{"n_head": 6, "head_dim": 32, "extras": ["some layers without attention", "local attention windows", "gated attention", "exclusive self-attention", "an embedding shortcut", "norms scaled by depth", "capped logits"], "dataset": "wikipedia_en"}
Each number is 500 + 25 x the weight over the matrix's rms, rounded and kept within 0 to 999. Layers, rows and columns count from 0. Numbers have three digits each.

# up: layer 9 MLP up, 768x192, rms 0.114, rows 196-324, columns 144-191
# down: layer 9 MLP down (transposed), 768x192, rms 0.108, rows 196-323, columns 144-191
up196:468518499461458481485532514509497466530492524469483492477500497502532495537505482511538521512483476507522503525472479496455495459524540524518498
down196:501467492498479530527504538494552531515469464501511506481501495479491501477469494504472507499442507509501509498510534488555481519530519516482523
up197:479523472479486434528476421426469465538513511508529510506515493533509492522536542533490514536484469529482478525440457485502505518524525494526449
down197:486479543528440482471549509436482475503530504544487510498511501491508512491440522514509478454472560487537507506529489445515481447490483516467511
up198:482532462528511507484503513476458525512498512477514524502510499439511529523533509505456473522532415511454532485475504496475457509505484473472496
down198:583469507523499474504538471454498510507480479534509559483501515424536475520486485502515443499491488481503470507530515474525459508495538499499452
up199:492461511473483496531536502502460486508479483477465493524515477513516509482470504508510515526510543467486476492513494490509480453491500492495535
down199:475501484489505512476504539499531506523490522464515477515519475514474466487503477466564495504456465511543457512465537475510540461501468490546501
up200:509495515562456492551482487453490470494512493500508510495459519481477464505477474526501483477488507496442482531495509500528543489449508553486494
down200:457543475540481495502525488468495494465488474531545512520505554510469514519453528508520461445480520498518498519506517469461529495482494488451490
up201:495448506512468490456503454501501523527509504447525464474494482524514459485524466549479485494534505502494492517516485478525494521506513496466490
down201:497517467517455492473497518471505500524492484540527472536525473500493511489503508491497494497488489517449498482509484468502487471506512490512509
up202:529455509528484486511511491510501499479538520471572466479401502496506502516489483552473449490465487522489508505506490490503478529490519532509480
down202:496481497513482512520476493505481521442501482534510470505487494498479524534498517523481465466536467470505499534514444533470511509497513533511518
up203:496512471481537504468532496491532471514510556478541518484510506481516513476522481560488473481473482550485476474500536517502462519480571543458505
down203:492488482507522519511508510485481493449507431497521510509506499460470518497468492494509502497480543539505546490498490485458490498538523516522558
up204:501482489490456496493551496457517520517560465521509478540469470499465515474486508500495486499538458515514425480515486514514500481481541516527519
down204:504506465554506477441524507491505504530542470486512483499554534497466551519514482497487470480533530493488520530499520470516500498505488473503539
up205:488504488509485464517502455512458535516478474495508507524479504488529496495511506520447519522485461536464484544510489524487497518509475481504503
down205:532478500539511519538543487517495489464490496548489496459458510475523479504501505500495473458477492500521524507472464501494495486476465515520489
up206:468498550496506489528483462512545451496469553455518466518468455490513499531549506491527503537503488476489519490491475448473473479485558519542506
down206:542492550499475474454478464487522473515470472477500529487488506488446477545525533491502521476467456492511501476528481463479464519505464552503522
up207:542495496495467500499508453479459508513486475470483517546521449527508486478519524512469513515479486495517499478499506516523507494516531478537477
down207:541511487495511497446502511473512544477464447539527485513525443493429465491517491510508450536448505496480481491560505524467528496498519441528482
up208:498466506526477535491491514479521497509498529454496471531463494495499523495459490492465491488516498524453449530469485505488518497488495477495523
down208:478516525511512515490510484509538520506505517487463536502474502530535508503491508485497524479532453480485510465484507530500530465540482501531472
up209:478512468498480498497535519526476510501510521475483488525516508508551498513484477515471500536499446484476470541491509509482489514524468481508509
down209:497511513523483582522465512500489484521500495499448526472521482510498509505516470503497504497506484488505508505494515549486482474507529509491525
up210:529522497498474537483525518444524461518515477513491503505469504501493482454467518542514448534503487520487502518501468556501489480524493517524513
down210:485505482504487498525508516508513480542476534525525468555516488523448486478528478514494461432473498490500502508529507538541494483488459519533459
up211:535449485478441477556500452473508504506492506512495504468508491480537453504493492517443460495462537519445521535516492537516532478496499452539495
down211:516519508547481503535468476527485534512484496501515538472511491455501487487535521481503505517538573504483581475512511485513511511470509500542508
up212:493504508480512517477519495464472481465500552488485474500504453504486509497514512487516478464493510518449504504468505552491498477491487519497470
down212:517519442498457507513522465466466459536483485504485515496517510472524503502500500509484495467504518554477493499490509469486473537484505476500479
up213:522495526485510481527471471489464526523488484523466498468477505517517478506476533501458478506517504532444547538444470521502544500532525483535480
down213:507464513467461479527506496513526527498489546500504484482501513474503532500501511467462523498496530496517495487495472494508512485526502510518481
up214:522472517519497504501520455524452510482490508482494460494485505512481477533523504484499512480439421486471514527456527571495471500493514504505519
down214:492509499474489530522478483526497524508486474471513523490498506488489532505501489542478458518494573506514553507511493528472519525496522475506543
up215:540530475512472455526519521503506517544529542500491470504501493513491505500540500494522500459502517510497489501512531474489501497467517479519503
down215:509485486508530488478489520503499510518506520486486492514496502499473524508509499494490532527511501486538494521493482494513460509510489468514495
up216:563461495507507492483527512465491426530490484465528502510498487509537510521485503541481495538490462522501467486493466462506519526454566462500495
down216:536521490499510554496518534477511513516530509490522543525493501481504482525503500468495513518502486559514466504510519503468547496537478490502463
up217:507511489494517505509494512476519494526516531523509474492491513524521522463525494518457464526439502501486485520470527482534506493464455496486531
down217:492509533506541510508498462517492505483504536511554516530485521514479520463507514532458482530476515490503494461471479476548479451507495482493519
up218:544508479441517479503520523491496526595521503466482544519527467497532535493545507514523516518460489479500466453466443532531485541510500513475470
down218:496452499523547490508498453523545480525488495539494509491481470475517474487473489491461485543532481522490517433467530518504509518491526533494503
up219:551521476517492509488536493543508512465514536471527499506526529511490559473465521486472512514508491542489517518475500474506500455515492512510513
down219:458480538464523520501463520524479461498498538513519516462545483515479489489509478452478501538519518529523497486470498526493514485480514498510548
up220:519513484451450490479502492488502457494528480527495509510496510508547505503495504502480527531445478478477486498449465511551466523506530455472470
down220:461543509450475485510508483472513506493528513525516490523498497499469514528463498497536464427490496515524466455513501527478538512484468513506471
up221:551484494482508547482509529518457451556521501513524494513513490483537506491504479533497514488500530465480502506510466518516491465474491445516486
down221:547483448489495496494478496525489545468501513513492421502484462432500441497523516460510456465545474534506469554521479501471496529496485531472501
up222:555527480537465517498481478528537518509562500455578497515494507503502446497511519480526474461508510527446505516498506542498532481520541531550488
down222:542489523485471445488503500479518491511522510507517408524508472512502509503549486487495499453482509513492485509496541512537456478519493459516549
up223:471463475500532571539495506479523474472520535517512493543509492498574529521493502483521472484471523502479477468469479495489516423469472516502460
down223:494504450547470496500497524462518560478474474507512518516511492451499531497478523480502501511527494512508503475567491475483494518482478491513493
up224:515477477546526544512498486458528473510504487497536527502482472487511488513492553508506538508490516515488494488500495518498521520444487470538518
down224:484475508511541535521491504506439533515497517472504511523527527511482486494514497527515538468512443485517512464506480502483484491504494459533455
up225:501495528525513524502505504516487470516500503510549504495472468463545509494501474492487519521506457505474495478498512518524523490483477503493481
down225:523519496517491498482519475500514496469489471481490514474515499491514544539513509460540509489513489467537510505503529525538522482508482510501472
up226:502487513466463496490511463505493501487523502504479462555476529512527486515520487490511497514479475485477504526503484452493534500507507512467535
down226:510512535498508516524548483479513510492503535480501490475538511531471498545516492479516539516510516554537497515495473521497527505513510476526528
up227:522489508522507524506518477504464486486491500518515451490481514465515502498480538495497515444467501498487528496462534490572495521488494539514509
down227:519506505515478524496475561463538477472455471463458505495532494528503508515512528486548428525515461522511471495534470479503476497461453498521484
up228:522445491444443502521529480497541525486509536500529525458486478497500487429485519512459492488529476524506516508464503501496535488474518503506497
down228:505501504489515516506492516525529485508514470472530523498504444546468454497490504494522497500515503514482497498492418492511480497466511466481454
up229:530519491500495511497510509484491477483515531479498465464522527512505502501508480556509485509517469503505466516495513526514515492502523469534472
down229:486491493548491491488545507470501510506500528507473527476494515509491508507535477467526462527493481513506478535515531536493502524488505492507472
up230:509536536525515505548471464468457505483475549480482531500439479474476505492478520491462520538478506505525524493462545520507528493475507503480507
down230:494565473478465513490519506536477499486485452445472477507470493501538507513441497491510522488517533457499487460501506484490507521503513471533442
up231:541473500575494546473500490514530450503558511491492493526455481482491499449486527518477497485526498498470515538469471463557498517491519517515462
down231:508497492527472498516523530491500504512548460560521529457476522492435541508477510517503500477462551443467515507532511488487488506551507503515456
up232:477505491518453540507506525475460477508521489467499501506491493440571438450490483473489564525504491468485475489485491511488519479516498475491462
down232:514512482506466523507494576478500519482484503525494491471460529511518508474505542511515523519514492495529498476499489505462518512484472500492528
up233:532488479502450498519525524508486504499547523515494484540452542504478501487469509516490509534478538548495477497508502501510508525488484488489526
down233:494484448478482507479449509495486488500515520538453491488533477523530503555486495550480446536483556513480521477509489465476507543524485483526514
up234:521529454455492536474492523502472476503548531499501481530472495467490534436511446484464515523473490506462503462489481486456487512498546497444530
down234:522473498501548522529467503498504489501485478533527491472440483462488518482539454505497465514490488491513505452512459479527499509531500487499473
up235:526474497498489512481514458467492492512516502524508475547493510517485480471536476538486494494525518516495513482533503507499528493442530496535522
down235:446494500543503530483504515534515542486493510505515490475517525531464500517477488489506471515491484501506510472487494510472517490507522503487483
up236:560473479502480477503474474492497459520528540473514456485493479518490469502512516541520502490428479538503517486505503466540487500471545487469491
down236:493557484490503497499487489494487442503494482551533545547511542509485454454467527537505471534467524479486512441464538461513470520465550495481502
up237:503510469542501506569527498508530501525512482498492558483471496462533514524518502554433507458466477526450488466515454483475531470484477484563512
down237:539501583516526505550449462514506542483484478490512535477490498440524521513570515509514485485509487512461476472518483476508484521513475489530553
up238:511483450559530546526504480533474527496508513468528460507511448487546482496517537515437546474461514520497459480476518566506538494523497441453525
down238:498527503544512479445487504531483503517501439513496511499529479529502512476453548465549520461523500495461499511508472493492513502589506449520507
up239:509528445535537523506501488542485507513509526519474493526449510460488459450546503503537532499484498508506500525469491560499517448507459511556535
down239:501518537522507476505474504491498476504501554468442480507487533491485532534476501514529468491524444516513478517496486521483443505494492496446475
up240:486496521462475498499476503492495442488533501500519510546535511539532520527505451506480514471469509543506452520498488556526477524527509464504485
down240:497528484487479479531460447469479524515502522520512515506490500468505502498492475476546506491497502474514523474497519463527532528514468490489510
up241:548479498475473476495499527504499486505535484454497481497498499536478498455460520489516539557505495499484524490485510540502471507534547515509484
down241:519483530454481490504447496504483506448463484491522490511499522468483520495480480513530499511536466534490543498496548525501515490506477482483468
up242:523437518486488538509521481474502481517500482486538502495480456477498512504511505494481481483478493488505485462490536473493532516458521543525502
down242:472495502518501526509494457511496483513470512521471541502523476467485487520491490502453526486502498512506534474487525499520497494549444513518523
up243:493510443449519537492490513467475481508457507469511519512519500475490483499451494505493487496505465495514499545470455501504532476509501495509506
down243:510507538475502475582501461556473519511509512477512450510526467520527447538504532507525488463501508506488476496503522532525521482477504513528515
up244:483529510464419494529500484494474491485533520502501514496457500515524491434531496545506504506521459470487517492519513546522539509474497409556469
down244:491466536508489484497559504504509546527516475538493525498518506475508512452533512503501508491523506470517529510558530526521469519507532501490494
up245:506511513549506515499462501495512513511556495518512526503535502507467501506535525506524495530448502512480491494504491522511512458483472525547532
down245:489473503491492486478491484514534503495502506513530445528483520521458484483505514482490466455511542444536511481524519469487470471470511520484507
up246:488536506517453509534507526469501517513506513459511498552484442503483483477500518510467522518486516517487462490465486514531522469506501555518531
down246:511543504500497531507487487493498500509454496482497496504497510513483537504491535522501485469497438483497519466517493469484512505482491464507514
up247:512427538456503494493508499468497479556537486469532527557506456521477485483464455463526487513512491515475528508477500501500530478453460558514509
down247:517509495483517480464484445458475515518516497518508503536521469517502520543484481484553483520491500497492476500497505496486555522536525500503563
up248:480503533470501483542515483476494511473505512470522485508510487486524498493516538527505490506467508517510518527499502535522520514517538507500475
down248:490446478483471499448551502501455539504501497507508492521495502484500485487510486513473514520513529468555496515536522456511467497505511520504537
up249:481482462481493523511470475490468493485526496477483483553521502552473547501443514527468541503486488543448488526463475495515459503499473500485493
down249:513493482472528448519496480519534465515503517476534468494492469487508452508492484526473486475493481504541443522485494475494484507541479481527523
up250:513463488498540520478489500514502485524488504483534502497501485497485511484531488486502499477481514500455483530462469509521514511464518468478506
down250:504472512470513542537516486517476499504551515517497523502523511491441473485522513526494470479541541550482518475498529545522491477504506496487471
up251:485500535482493479517507507500531503499510506451523499500453502476510516496529463517471492504489487530501526492474494467494519487494502517483450
down251:482473524496474502489504533512497453470510522520499528509526534511503503486506496502508451500530521487514532513508493524434493503512518523464506
up252:501518529468499536567498474514445508497541540497525484496509512492534514481465499542456489524508505477458498524532463527517517502516475489488511
down252:484496504559498459480482514513514486500472505499513504516485504521488454509493496514486525516474508522522523498522513498483544529493536487479519
up253:508484475507509563554558494496508520469549500499529497500499476491443492478508481514520491539521542517463479531488505453520512524444498486514512
down253:480462475438475528469524505436497494444484505478489520478507511495487506499500520524488511516516470479506515534482515493477530494525478488529548
up254:525498480506431515522524469470490457487511499438478471524476476487518512536488475529499473453484496499496470494474549533507479510501557492467507
down254:485512494533500520478486493501470517484521493503479503502487520524443520511477503503508517447516528495459531498486521444500476520488451472480558
up255:496428512509483472501506543510539501475543515509469488551542480511491455472506477499503489486478523478490498531503490504481520520473508501558460
down255:463458482532545508526473506493532502500483552518530510519521482531477537500465528520535483523500527532514539448498484533517509555517495505517501
up256:502465510483489541508477515461483520502501477496494493449489457559510430527511489498461505531513497502508501525488495522547496502484502484465483
down256:512491492516521500481503518484442504472503475547478497504453511505503472484504493549454486478547482469508529502488481498553477461481485437520536
up257:493517503528464510532480483500457491508488507532573485515480479434500497543509525497514527483522517501513532483464445489500487467500485492471499
down257:482450458457522522514525507474474492470509484480483502472518557498525495505483460498506487508467527481505488474517482505525478532514516502506512
up258:495500500516544538509481475527528476495540545490530521492500441469478530507515491459509527481492495490441491479488512476532524500480506508534463
down258:519475524503506536505521501490466503480490503465531518508496508508502544507491484506484511508469483446526531494482436500478518524532487554498505
up259:537480503505518511510530458493519512526556538488499451518509491505455485469518503477528518510484478498475534506485511491516477481451489523507485
down259:476498457544507460466470500470496499468516521497485527526548502445529478492450489495469525501513459516479483525520489521512511523482471493470492
up260:488487423520499525524511485478490538523515497454559474493523468505486502493507496490491532516507485514530496491487438494525531492500482488506481
down260:480484490491442521521529528512458544509493516507488513507492498487514480496498489527518507474525500524511526523476524489485485539470525520452512
up261:544511479455518540568504515473464492521543542492530523521484484499484485501464536475529491490500509519470506484495498475514510498482467439528508
down261:511524545474506502510493513492502533511494532508475496547488475515471481488498538445487490512550524494501500526542540519497510522499460502467452
up262:505517514495484510517476512511534482475499496460498497552521472522570492468479450494512517510514480503531473484494462501485512470499553536545483
down262:459472522482538504539477499503515487528494511510507537500488491497511511438481510503522484509549513509511510476493519460507492499492489506507499
up263:506461517484500509493508511487427451538494482492533461482571499446502491514477473541502470484509464522496502496513525495532504507484491503494495
down263:538501507507504501526480555478519541513489527486482518487516498507496484481545483493499477491510500509512426523494459482518477489554497484522491
up264:543462469499464490506485492527501474521512518504526511497469506530475487504475506511517503461499502515465496489504502500525499532511542505521543
down264:531492533487483478494518499448522518504460522470490556542495499447525525526479485494490505485445491504543515448541520503502542518493512483525498
up265:490496482465488479515495506482524515494524515501525494513503520519472453490494471536533492524462478529474493478507521528506504487455508493492495
down265:530530460497513538459490541473579494500547497489508480479472572473487542499558480469526480495512513524504476547549455502503516504514537530495485
up266:527480512537471521496504514498463475525494521497451490525497482457522461510545462494537500521517469486528522508439478515489510471478517506541451
down266:501513509518513495497518494468494489473531497531480525538499485518477473455499522503522474531472513488513508490528482535467496457510465499499471
up267:548520489493476537554481502523517487491560494454510487500483520491520503490484490517499479487465500525477458548507486500544511476520499489480502
down267:521495516492509514488469554549477498496497474502534507503503505535492501511493510570473519522466505464481506524513525482491482454487470455467492
up268:504523455503538506477498475486477451510511529534493462530480476522469479494532497515488486486483517512485495461500530508488514472493457487546501
down268:487508515472475506558510469495496504514448493487497518482511497493496492547518504477543507541546471471515442519518490501514509520529499517483490
up269:538507475509501515477552508529552445523485518482533532500497452447503499471513463519520507519512469497506528495461523493489475482501512505501494
down269:511555500531519467481445548471494492487525461513482496540467516460485477514490507464496501489512490486536476490484474501466529556510498475508507
up270:505481516542463475511521496491488452506546521462531497498431479490497493478517496509491503513528542518497491491485504476498485497461504466481549
down270:527510502514474498494496482453457519455503500461483503495487553474467520504490483479487496479529508514528479472544535481480487522500467461511515
up271:495489531490551482515496517498526480527506485487500540503436501505525499459500525452510505529494468477477458466462482547484518485506490475461462
down271:494498523483483494478479504490492510468543539485435515537516492535482542447516534512512480514505437490547505496483508525495463500513467461481482
up272:529518480516497462541517518539545490501524554459476486502483455531474504490498550543522523514495510517477489540462460537530531510469496508505506
down272:516504502510459480500503523512491455494495556464468505505453479511531484497488476510515520455499514524494502477507500512522490501511467498489490
up273:485529499526482523525510482489471484488479490516525517459508517473548487532455490491485539495492487555487498503477463517502498510468487515544525
down273:502508480489495515540505523485471469435491531504488492487473507535489484509462468517540525475494462505516495515491499483470513516499492496503497
up274:501467519501509491490574473532475487513537508500489514510518485515488486483468425480523491452502506540468476510465504537539516529532516495528475
down274:462519476466485491555491458480529490492491508559545507489528511473476488508509503556490522520494476508509486501507485492472449574486508491492499
up275:500492485484452517533507504460502500504511536467512488512473445503515503501502468540466497525510524534528516536502516479514502504497526508499519
down275:490496489478490485500507526446544488513486499488533492504477503501489496507473503485507501509503510499494477479562528471483512500551482495469534
up276:523467462462541504548464541478514514590485489487483478458534453504536498507485533539520498562464480519499527517497495480557510511506511515530459
down276:454486527472497487484521435492482535524497514523469487528488483520464497464494529503536460539512501530497468518538496501520472474497523477512504
up277:524519515518452511491500495487461484493502512469472489487498467508508509509511516523472492491507469508514490522496501506492512505527472499534501
down277:482512508498496499478504510496510507469471498491495504527482474485502494484523507478513495495506481496519531477503520474484476508511504528502509
up278:496484515527486477493535529565455505500498505472534501506516474480495501455542485459467515527508416494449486502473450489499498459514501438540517
down278:470511508506477514498477502516545504533484438508530487477481493486496461470455495511501536439536493519501473553486534492518498482480522478445508
up279:490502515506512474511507485450452478520500494478496512462551484527487483497506471504464504510507544523491494490511500469499516477483488506494445
down279:520468518466473522526538528525513444530464501537491482539504523491479462491551491495504498493502510536497482497489517451496503531495487484508527
up280:473481483497479521485515512517459500512502506521527495474499477523507469507473516536461500536510457468431483512526509490512502497523530510523489
down280:489471524509510514515552454509508524496509481529482488486518504500475544531460478552497499552499457547462432477486512506521492481516479519484535
up281:530446508475484542504495452484543457491525523532556488523519457507487503509526524472470497513474504482467469523456514487544497476522552523490455
down281:517508474484536474454502441494502464499482548467494512486497545466500499490508483527498498476512533558462516503532480517556491563499488479497488
up282:507502501474498486499498494483420504525541480504517502502492531509507505478496426538463519514474473451514475527451456527539462526516525463461476
down282:459509470480476478489500496467497534504498504511461500475504523460458498492554499499468480521504489486512498496477489507522499521438484490516484
up283:490485496507472472526499507558512506552502493517563526521497467472498491457502496505488502525508468569508495545496511541491503502471485526495491
down283:528507505512483523528486487472467484460522503502491474467474536516524523517493516538502470511480516484477457534542510487461512464540466514510493
up284:476454460488474556510515474480512476528498478451510523507531465478523459450489472484464543508435525532504494514456455506519492488494552475502459
down284:524510483446497520517514515505506465487493508510507511532554452497484512529533519496539479499542495487495453530493465518492486432576539483495499
up285:532450486544501511497523512511517476514494497509541505492528479457474449494491499498479455507521502530473500478509507507478502446432503519542502
down285:422484490500525505468446549464493485462485523507521513497508523535491479515471474539470495531458504513497508475500484513529495506475538505502519
up286:493486490552516539504459418506449505491527553480544493472509501522497509493498454520491491479478503526474508521490551521509499513497509468525469
down286:520471514548493472472504489498509436498511548489513517527464499508515501485511507473504481520502491484530495481499494523460498528509559481514465
up287:499502485518536479522496479499496508530495474460447517488510458490494485488481509493487525525521519530494466491475482512559511479509524521440515
down287:530564493523516495529502509507509515466475515513497479507492519526511496473477506461525483534485527507531494546524488559503495525476509467528510
up288:536511474453480498513484482451520439491486489516488481515487472488512483510487485513444502485483514479458519559460520500519499520483519479508496
down288:514525495469497567512497543448516500523478497454469552508489501488449469467533485486507521530527578468474496509508473558511452508529517501519539
up289:478481493537491481481482492459483482504534515497470529464559496497543436465460501548487523482511498517497507552487454475481505501522501490531484
down289:517475478519439474508464521436524499514486533543500508534548462497518495514490509480548509438460476536504503503490501525518523539559532498538501
up290:493484474460486512502509491490511473517509558477480466501501525509483483506470472528500510510497493520501463474517519548475534517494521518500527
down290:487530492478574495534529492565510525477491499503500525515518522489487479517507516507472511541483520519491466509558516547455515496532471487519483
up291:534453503491482496495498461540494500544494487489463454516477500496521463489499462486468512514529480536492475496493508518490515532465556465517492
down291:520498517499479525451510505492517490514544499512543543531472501477505524493503519472512488494457529516498537500491512430477507475464477540507528
up292:474486509538436543510498482524482489507567478477540489514480524514499447509512517491475480474465508495508513557464542472507476446526497481518504
down292:492453519487449541489470473531500499502498509521547517477570509453516460465507496484484506489512538498531497477488550457497506518537508462477522
up293:523481496511534489506539479484426474484484465492500478497506527503532497508467494502477505464527520477477557473471540488486540492487555479494433
down293:521525502524540455479480549518514492492497501505501550481501524463471506478492483496473516506506499505472526518475519497511505525556489509541478
up294:482458503493492507504489511499490492513486502465527473495481517529530475485521484487488541509510445521501523500465512500542500465493537454502542
down294:496510489511474515485472506445534521541494505471499490523462518490486541490519494510506469509508527471499501500528493476511522488504481501530489
up295:499504495480496506514519512458524513495483578473492519474507514448450494433505458487529462488462490508486490502513504529474491483487436510497515
down295:479517526533484510515512529490551444521529493478453446501512513521534486474513514508474498539496504488504485530479512474493485501511541502489503
up296:523496478475507512480466489523500507480468539505521434548499517513495497500485513485491485520502446474513504535499493510537476439433498486518490
down296:531462480490499439459520472506525477527488509531545508511517480552472472486470443476476502496488456460520508466503508519532566516485557482482454
up297:486536519500518527541485506494512488513538539447526504502513502504525527448478548514517478529526520511473477527531480488503502467504565487483502
down297:513473475483470443557507492523492480504537491476501484516515478483511503494515498504542509475516491527464488512515488518517459491507489543476486
up298:517533541507504533516501515490489543533498517508521487545485506535533460440468471521470524526448510496493501522505507548509466479533528486505466
down298:495508473497516475506515539512446541519481518500491511507522470473449495514475547517501456516481528501505520515473518498508515527465496540478489
up299:464457508463485491505535487549495441504530541519493501506490473470499520508511519501486488481440485517468504534541526511517504480466481525541513
down299:471469497508513491534491529468496469491490492457503492489501481467466507488484522524474492550420472492456507476485465570513505487488443502487485
up300:473460487545482489512525492526473430544482504484472485530479490489498488497544477482473535551506510499477489474456440523514527506532551460471464
down300:536464511536487503476464528468509483481498503495489542517466551549523516479525477474522495440491515489536489486483483464509466530523508447517511
up301:524504506509500496515505517525471472474489507463480518496514493474536506534512494495509509506517457502492499529467500523487516512478486497494482
down301:514520500516504489481470498503508503497497509525488516500525473470529475492507516481524489530502512492515529493539484521461513505506513520507517
up302:503504494542530522510487526508488461530502503493551464544526528515495484508493450482528524504517502532438525486467505533532461529475489466501487
down302:508470489471529543519473499520491495519505461481449498524428496490463538523504515519527520511501486489459531511530496463512505504500503494488580
up303:515481500486499545496525478533508505501501466490494499542437503506507485420491484473488505486440493469502530509464530518531501454461488464477504
down303:466457443559527510477469449476502522492508551506499521528454505503460527497520537501471518508489473481480517499513533523468502509479485524474519
up304:518494486489500472502481485495478524476469508466509479490496477524535501430522499470474455448485444484499515544434525511497479456486498475503515
down304:502464493515485504496507443480508489561463481484505502536457508558515502494501528463546520500468528524491523485489530532460504537514481485529521
up305:516469495476469543492483441508504505510491503498505500486507484494526511453509470460533500552473506486499499496535489477540518474486490491497488
down305:498512495511483508503453496493492549501489516514532547439474485469500497504493507466546500492491527514500517529464484496499510523472540454529471
up306:493463472515509529482462455491514482604547509472529474520483519476533507511511482507487493548508461460479463519473469510481497485482502524477532
down306:510503509511557503480521496453527518510538501486492471495485482486480534507502471535536458540488541452530510500483465486481511505494493446493540
up307:529533516538492493508537519522498471498457511497502453549505477498535499449490491532507518479497452465449475492483481507510510518476501529526480
down307:522501462526482477498529524460510503508484476451501471495522550538435506509486486500513503491501478533555471555494503500521467505455460475487539
up308:494473510468518484530500465486479527496521548484513458515503531477552469482476485502488548532491533562504465464464433555542491527491516484487479
down308:527504496549440481487541449556517462432540500496525518472519544505507464513493531525497501503551528513502493504498479486506522481500481485493469
up309:496489540536469512527516518461509533507525513412472486520497497437494470457473507494487491528528506510483448505504512482507511487486514514520521
down309:490522489502515489511464516504486508483491476493534514502502480479402488515501499503479473531511489520496481537562500510477512530543500461468511
up310:503532463531499489509490488504490489506511497498514483505511488458514506522528500499511537521500458482506498512495469496513526513473508479524496
down310:528480475461478522493519505501505477502516509522536508480521504513475482483505520491464520524499483503476506527505487516518476496504473481508521
up311:570502476508502526547540473476510502497525518519488474515491503531503486500489549541475532482468509534490447516504526451570507517497507502517434
down311:520459530535477516531489461547508509474512486472500492467509469451494441501506500496484482483517532490498514497523466498523526496495451540511515
up312:547459483506490532511487526464495476481489494432503477481510499475508493532476547506496461549522483514515519478460509508534512503522515489523461
down312:495486477475464482516488520480523488542514467501490513508550514500509509501536535451492526488481518523485523449453502467498495529481479464520540
up313:490514473539496504498541490484490461496536511506493459529485459463517514491487460473477500496495509450496450482485484491486525468467468472531476
down313:460513454567527495467482528500477514460512486532519489495517505473473500522517491491491495493512530488508540521502479492493461536545475512498500
up314:523515474475538475485493490504521470553489508503531523548493456484499505501491506509491495516468510518480484506503495503488500458523516491528528
down314:484523519497495484511513514489520503528482492437519450482496556491503483497495477482485519479517514495503511475479510484523514501461502515492529
up315:516484483516463519512516519517506527492527494448520519530483511426544505457521459519451552513466451547480464565497520499524494510476492503510520
down315:492518499505490474478509531522481502510487453492572491508506570536508520489521507483482507489517510505492490533499496511532497502514493532485445
up316:478487496499513499538546465458500520477542513512513487497516485517516482516516500513479485494465489492510484479500483496505513501410527516488481
down316:496498492492485470476471473500485488507518464508484492527512516502484527514485468488501483499533525532483497476507497441488520531506491445504540
up317:506515487548471503513535428503438488508510500497571482466536514545519506432486473507440497487533498488466498470514482534500497484526495487478542
down317:499503490464460508468512515490481558506501559469491551483507493489547407525511428475513459474527405428477513479491527435505513497536495533489444
up318:506466482506454527523556517523460496481509523483448506491549458512511497520503544525457526489480471482497517548515477493521470476501497493488490
down318:523502514508514472495481521523484463495509478523485520495512523492530523512509505498524495469470526502519492485546496505457517494500465498490481
up319:493489493463448539510478509447521456531535496504507564482474488524520500485534488482504515491455453500493516493477511500490521520468496503507503
down319:479485505503460544513486484518496508536534519490522547505496476532524522497519494463554493491475513469544452489546491503499521490514497501492540
up320:535465491509461469498491486526453492460508465476529520528514533494511498482467487522498566493458480504481475502511439510480469493487544489433480
down320:515535499543526475529495535440513487491491555470489464474472515494523526512506511478486492529524531482481492470532495443502460506495469486519518
up321:506491508526473511520508490462506524495530511465523455518464498492490506513504510488442491518475504484508478513482500493494525509497516496528496
down321:499499539501555490472471473493531516481487480559505490527495518530472511542502498504474503496474492522494476464493510480508475512517524524550505
up322:500476452497539524504537494492496500487487515482523487516471516467530494485439509477486477499538480500495521495487452511484486469460487495516479
down322:492500506517514477501476490492464511476543515455511523477517505444501441491522523527463531461463496500464490500517548542514474493524502516487531
up323:501495511517539528527504474546489470533465541522490496479546514484460496496524479473471522474517473478430520507512465502508527470522531512475517
down323:526484485503513496440530456460496536465553508504512491512500489485492501443485515479504490525533516515503501543533469523456521548524470490493541
up324:507486520499477488521490511492509510494479508485510510484467503501509479458477502514475494505493497507468468545487516526517486503501494491465481